Part of a small language model's weights: 50.3M parameters, 903M tokens.
Each number is 500 + 50 x the weight over its row's rms, rounded and kept within 0 to 999. Layers, rows and columns count from 0. Numbers have three digits each. The size before them is the row's rms in percent of the matrix's.

# k: layer 3 attention key, 512x512, rms 0.0681, rows 54-78, columns 128-255
# q: layer 3 attention query, 512x512, rms 0.0693, rows 55-78, columns 128-255
k54 089:494491522451503577615505439580528382450475474514514530485466565486463523560489511528496483471506449416590494498416521496424519536492425518440462488435551492496467513484425518449449521473438603525600401528422438427624571581546610549519463508490530606561454397479550548461522603513461537449494431478413514464497535537472494513516421505514460604522496584484483537511553512390516531532464
q55 097:435504476415579467476543511521406469462527445478565495481569553395511561424467517359489413512424575498515554461506428518494618489417538553571514470530586462429563598503509536540436453474536477475490473516476516424474493550592468560503471500514447520506530466502523471535572566542516410435482512497404524519494460522470484511549444429524457506527494565598505490468561466492527518471450
k55 101:486460480554524491480506424479472442628553559508506487508526420512565480508554454473472507424504561575479477539480518595562492497555522480526513529529476540451529438481513490478521433518490441492485481551531529450482404494401461470658517527475470470477507524553492488438552443477512547497464565435439475554562494437426381535557477507528560510486582410498446400506549510642554523471542
q56 103:495522528471477525613487488489536464549513556513532502519564427516561318507492540473450478516484510461509529515493570469434616504506476542463511515485516528504513544481450507428527509556589443517501525532461472432403575517527456500430525555465597534487609556452465585511541558460577604538509407505453468546496504505465497442484437465421577455487478495546539467489530514447540438499493
k56 095:516575497477605605553529592549529522416423474512490507482420502481568535520460538476477529517467452432501486519499491445446472437548542569374496545540524431530471480418476605467487595449429454465495453498476446494472440530512490503567471490431466519479494530555581437480385503460546556446460461449547555532495369519510556483437464484503505527557433566478422559450545406456447523507502
q57 095:507483568452513558524541453471546549556388433459535544496411442476527487611517572484478553500446527530507534467464370533425431484485415496471504468427520477457524514552431477578490552465595539529567537544618508456535544456530475475467431522490504535503482580498470432473499457528562511577503544423511551536371490527404475472524440530552515555446416474470534525462453625565529522516522
k57 095:549569487475518490469475522558482508445469510481407481526534535480495522476479548589474510404602482580526549537515512572419511530467382444465527525578495457583446459523552514518477552569539467581461570494531342515528527382512487470537568486479487427506476542520509461613497575563526509520472374487478517484515554415582493584467497504537601462451617501526596511483450494500511520474494
q58 088:514514530480538519579531384484464543480429458513576607538513489530467385550516493521445394425573475527492588457530545545549464524567576499477424419420539542528565537580467407493499522542487526472408535505614480452488502464450489368633474512521472533492441516476524423507506451500630453511482444509551510470494520519469509540490531428551463452514551468529503435502383553542492420429456
k58 085:525450541512453424573520542551453499536533486554552524493517401504544375541509568443498578499541578493467435454549488560515448502447569489446523531416409490641403446518412536426596534380508567528482495451479493495459467502557509506453562408603480501467507414487491538542483635466551563486512576537484517540540505494472442519528385475504466513559537439563423542502541409492448559529485
q59 089:419479487518500488449529442459461542536517550471482488537503495556523538496464500408441495477472459529513506432496419432420418459425486461437490526505400488447512504478482455513523525512442494520569476500573500477621491569493553496528590554442527536431477460518479521413500449602600387370520501383471482405470537521491502561595511527445546518460493483496497513562595470507455527572596
k59 102:497416463539416400475456512499448545546553504509479560464529524535538432519440530480508474525464538572509519387573527495528588558517468555517508482450458514441533584493547512487461500518475559462489528567578546453559536461499428548541464459552569421520552467486447486465396455487484532465522571644556428408518558509538442534488508482501500425515586574504442374415448466526541538468515
q60 092:451504563567472542486432543521504428432579525546496527526493527550403435527516428483449471490539423458448518566427499570562552563604506462577543524457540512510482471506502397558492531559442462532450460456509499500469561514516539524599434468485469468554411413521552462534533579508485542403435530486420517490463431388554484502461444532539449469572543612596470484463483547474460526514566
k60 102:495481454591517537471473506500498493541566477484441559465485532574512586549539484472485477504442501578461395431560487466482648508483600504535520495426451495506583531525508591405541479385461476433448536490479472513539442527481506465447562458466465548489588473441515545442547415493563479596494581549483453476465569508524501522594450522505478458477528525467525470561546533542450461469499
q61 094:404482475469478484522448429458511432514494407389507509546559452519525379482537501465515463423461396514574582505493480510554572551562629474488489476531512537584531472504484533516497565547497506555540514449406508479466489495451517498518442536538506496522551476409549472577463511422423420503502492600501520476516450451584562506498519503469501493500529517504500421517505552534505471495523
k61 083:449505502533519596517457482538482475504466531429403437564424482478473508520468414437544541527523447529477551519438594475435491427544545395468449543526447504572473468477466422458480451495512572467515431458460503507413463530465521464538533541545495557425463524504483536473483507545468487582531448400476476500526513462449510482519477560548499549569532496566499484519566394576410551481491
q62 099:503497405609457519500436472515598578520588472511423568565516489524498483549565497463519555534437450496548403502473527552521520479602575439501437442504489475468429496448537449498480558445581486520533478564436587545458553525623462552498490572593478551493587421496529576502492462484520392490473642451401486513527485500616382415557525473551476481511645604478423479449569423567439491498517
k62 104:529514545476530545418489586563427490479497602527495431543496532504554518472532461459495536485550447536418522513460443448501473444499458502490501544594551454495539467479548579459590495452503483523444492504535368521523457503506435433561599486561577474520492528548413497472397524548481553521549481529446479557529464551420519537494424506459628377417490543503524478497457507538473508430473
q63 095:512525480546575484477404413499594514566569550563476567455551387520479430559553525516548480549561534496523422493466521493464465532577471444512463485377555484474453559511516411494522531507517484576532495457467574524489498521490493481452457479495494519538545453506418510476605430563509465433500508510480508423500486479567505510405483388480489493492436429443432511457454480497429433516418
k63 098:474453541506518494509481537436548461514497482435561440571416560463456510508427500520502446499472464419423519506479551458444470511476595480511472506452430487544427474482443435486439582459524482562458532476532551542441444443525410518494499534448517521449486535576488494505605650524521571449518488519550576557475488566574500509449514525548560584591477469516519473436524418550470532482465
q64 111:549437442431460532407580490540581483547479527529562467460480527528412547529486476460460397488443457549456469336459418525543436545525454490459579508539474505452504590430475401418532471515443473517494577508562494418474492512571468496525507493543534483543494430407482500470494485550581572463456516501498448464531537510516420504497434455466485612473568543540538511548461514504428510492509
k64 100:464508597431401546498522534508526540593540539371489421493552519423570389432581441457494520489489544455504491538435496536481467439504436550448454478544533505594487359383485638490444494400417532440435442520408550499485635566517483541471523552554457535602458515574519532457499448493422569488570488496522433495544542504498567461532520484563530443510438461522486481484395501524532505552509
q65 107:472458408430499496508550531426439595532434480471561495567572422492440408556503508428492460513419450424499612521435514436546549600514418506467495490509553458496480527489508508471551516541494545649552486502437495550470535451535529468552487506489448569466557521526557512463497518320576518375511509558463522562503507505457504507470522428527556397499500475448527495597512522572532526471558
k65 107:542478512548475592547482479441549563541529512448443445485443526490536555504458419586515513471489561447528536475473572563509601465510424443422469498561532530469483542404507546503397454569533450528482409539511463489508613460436550457579477508484527435579470558503458530508600537522483550489449455462497506459453438461480467499550473501511473494527481444609594468515468548537488546494422
q66 106:593518581497485464448506461486470539496465491476435539561409537555526561502502473529527610553513435439417489491457550464555505476525504608382440400479479529398562501498513442553537562536538491416402450477529513529592464405455494562474558451471476473487428531492428486469454416497578494519499492431422505491461574514480480477477591522493461483515433504434487508455536556469528517535529
k66 096:588456534475518507488610449525466502452444472630532516491454511498455583544495538460539478508452567526634489477558525474497548443449547464458457559554361503578468548499596511446498496458536512573599457552441407511454527537563464501450500484525436613416503485399575469565517472483413397484469447468465659530583507535431496517475479536540529479452482535554526428545623529487591530477511
q67 110:485400430459442476502561419587567441447548446503540494470485512498533537501546437542557451470580571491552561592467510567536531466478454485513471464374555455495556533542527525527487476446495497526585476455448524499507498519531489513462401539436627611489622497394534488514521553562554501518543457509499427499508447456489559464491512442429465517556481421431410429627514559507523486540506
k67 108:575504477518468515450453518438459596516451568535472559492474635510430467517504487429549456451482599425461460585531495435402423490511529457529469541555555460481539438547389538495501516520475558371482507513503494421471440407460457457474498465518504515516559438558451446513473534597478589582437521465457540353445466500607486537485421568587550375502621424504510482570520506590471527488503
q68 109:509494415548602509489521484402509637559470537479575531524554387528480549501483470468456441480572497434462510467549482556464495447469568529492499515537537497562368456515478444502421510448487476445543503451475575449520408401505419488533496521566461487468584523474453558568539533592602396503535550500510502567523475468547559582513468545488439565520510471478505553537503510448543507523436
k68 110:514451584545400486413479476463517493544606550505476583586484505475508525530435451505487457595537481508471479432536447505554596594430579480578572528478507443525473517487430495444461513516527496558458609566467507597497477613534486455531460559547492578536544500443479584517437501458466512538586366575526473472485508547486481522518524497393472510470538429357438574590555503431460463490500
q69 120:470512496523463525477456428493536570538619564582521582477475593512500535511493589519507529583448516569537494426410521442500531479508563465545459409548485511457561451473470410492577537454483452554453548491569505532524377523423455535533454431543427488485456528523397481519516416539487568444470473472573464443493530538544486526471512571549529398417612504528468552406498497571421537480492
k69 114:498520453445490466525452461500520481520452466431540593538517517548551428633474492562460509520576456469497517490451429479566495442453448459511465537506440443526572449531519458540531424546512435478497473495476513516495576447546528463565522630475540503466472470486456507542539521435559351493538399532464512514514549449513521510437543570421431564466503544474528546486408602522551498530487
q70 108:446483535431421445482569467546537480507431463473378504499531420453595538444498583497462509507461554529524396548500499517533528512504596487454438476471425479479461525645491478578499402470473518481508574427461503533495587581514488572467457546518447462493489475467528504447526512481482574494533512555513531442572548526521473462469569490492514450476481554589540458472430581443431429401481
k70 112:517631441588562487507583451521424448494500554620533518517502460456442526490460466440465584483455534518444497468482500452475442508536463572551548515579440507424447523566605533507474602446518403523530454519546517452499486512553454548548508498556543471393461514555458552565485449569487487496542584515493449569557481467428515471491549531533519530479521512542468509380539423381509486488541
q71 116:443525612462417464558545582543505534495567509538436471467471556488516511542446542519584501500558445311525488459550533597474563522532492526459572548557534583442394562543516508551509505428547518620499466517453525509447528451559516527556496515491532507487489499445523480562516516402481527593474468487483482549522553501445616434515523597474466484565562510528531495652470503466468513536450
k71 108:581479439440548459468479518420527441512501474543473486491527483523533469543587521515490459500574558504413488486477468507505453484503483530510518574550525454497447495501387544442600573450502611548514562485528509541499578554589499457483429499410584518485546456571441573467515605480516492498530517453620477489532384499615593544514584407462444453530433585591527560470457496495432537468556
q72 114:522453558481451453462556482474497483525545441479496509431456471427488450442564419551554466504483502417505485452430427536446528424407545456530468658487520549498401546532439444455474625473506511437515428532595500514492524585536470501543496524514424527508567625615471487446454464442520461597467534521481484501548425555486533499493556537413477489563509401557454565577621530559536486485643
k72 111:502541487483509488520488431562451400465611487488444512501440482450487541488473539531421558541453525438516527579421513587491426527471517547500459470463416570510501492513458499544548482596481533505440555499580475502505660503518450471397474504484566513531552483497417529485464520604506536603590577510578488514578440446482477360525600565480509553416553550553483354436555504471497550484457
q73 116:470497491442570533575521537466491545541541511519558499433556463515492526493482480540580650413451558547499433472524549582582544464445542530517411456507402553512495462594487460495495502431490474496401586523537403527432500446461608497550533522464515525521472482493467498555544513541459599443459557568604515502501480501494504486464460503516484516443576459461430423510487524501553522465530
k73 106:578580485422559514397476505423486582475488447530455523494488506466434379573542512459513535607566417460478524422478514520544463577439454491531560519545477469479475559537471509546458552493570513478537496466510562522389465452494496482452466541475483491490543512488507486461506468531531570574519436388544404502464516473435478455485419469483551457457425432504507515550477436494371530481464
q74 104:489529504467457485572446394502579518417500534547485515441419512454588427500482499492538598476521509517503430540520462485468482532535467423555532415545561535561537486460419530584490568494478597458553448473403552443491470452601504552502452428581490450448584497472465533483536510453496546532543497391542542458448520584496543508510473554483499465518531401431551524598603551578483427469553
k74 101:506383479501544472549543540468454494454513424557598490474556451497465484463404516497467582499503543519540448544484437470542466583544483463420542482507495416470485517508507472549575505592545431490565607496458465461548502540508403482503521510475566551604573547444452580512510506463507485417344561564506375564465486482491440507488580524447476509497429459485499522537446575578480454477386
q75 108:458531479520460572435516535502534523486542481412538493504565471443431486494482440448465347414498517561510445450467421473543505515523465464490460490429500470467501526554498481459450533553495438496477468457554510514550410530544461474493489579541438514604493466496510495582574486578493530478479537607468481581574500470559463543564557503527489582405546509507425464490476478434534430613439
k75 110:607550656450472442489486454553460471523507493460534606515538506486609471569436521562548477498548472514567473576464510432477520387403510406506409567516492532476569486462454500471496431424454424442521589438497474462521488439554404503503465497505619540401497442526506510453549489502516480461511469447563471379529486483455545507495473560492505457530536485496469472538536540529558487580443
q76 104:437525370485495528509581514481457498583451572494405482584585496491478439508501492455372495484601415446562473590416545486640530488483501506426637522428522469579608509479483562456532493508517520509482576545483491579382460409515520563496587549486506515487543519519543335499536458553421583513511446460534499484477399428471481527393446459486562475440536490495488469531521476476530522475450
k76 102:532539535561572495482493506501514437467454446465483515501444397530527531520555466578496465484410640508454448389499503543531553376579502611520516519592525574485470516497502507510480554474439530526507400496547455414480452586535484531395543410404461558544489421439552520549558552410466458523574510537608538408491547469566478516480545578536525528435519407547489441446488463483445582430587
q77 105:536575453502478493504516493481503452520552547479469606453459510508547504488459550526379532524474436512457498513492483448623456461523606544470413488551399495541556506511491509514516492471551564496469552487554510540506493525465481518469506425558499557501513531500474473493505495525489629580508526443582430480500420496581533488549503544511465488509504522439504521468438505492495538568525
k77 108:459413544447486480448465500461517424563561507413463477456478451459425543581635504512582495537560471434521533504481575542541534454500432527523462489438483439559556477493463400537500480454547492520486398606403401503425494599551498537551543511464486575446542501433400551574563489460548526503490567546550527484546480525423530488476483524443444460494461575460451414497424474471521498503502
q78 106:468517585459522465529468542435542515491518536544482423539510414507469469529514487474540581609581542441479520541506454551530554465459519427430557521470464496571409446478520514456493557351486478490452491483474468518480550455593487416497538456479460454465600511544432504513472422465414479528555484514507565488459359441423480426536483548479539392545537465541573559517651491527533534518594
k78 101:485411523423550514555528520367383516460582509539497520544427560515542536517567518416471505530470521461475467453485579533442576410531489501499503424483443444427509534484527588452444538503450578496497533475504522577496548525467427508505466544531419501504462455432512451484525521559565435558547551484476475466520566492501559518557530559538538517562462444427442479558564478506582496476548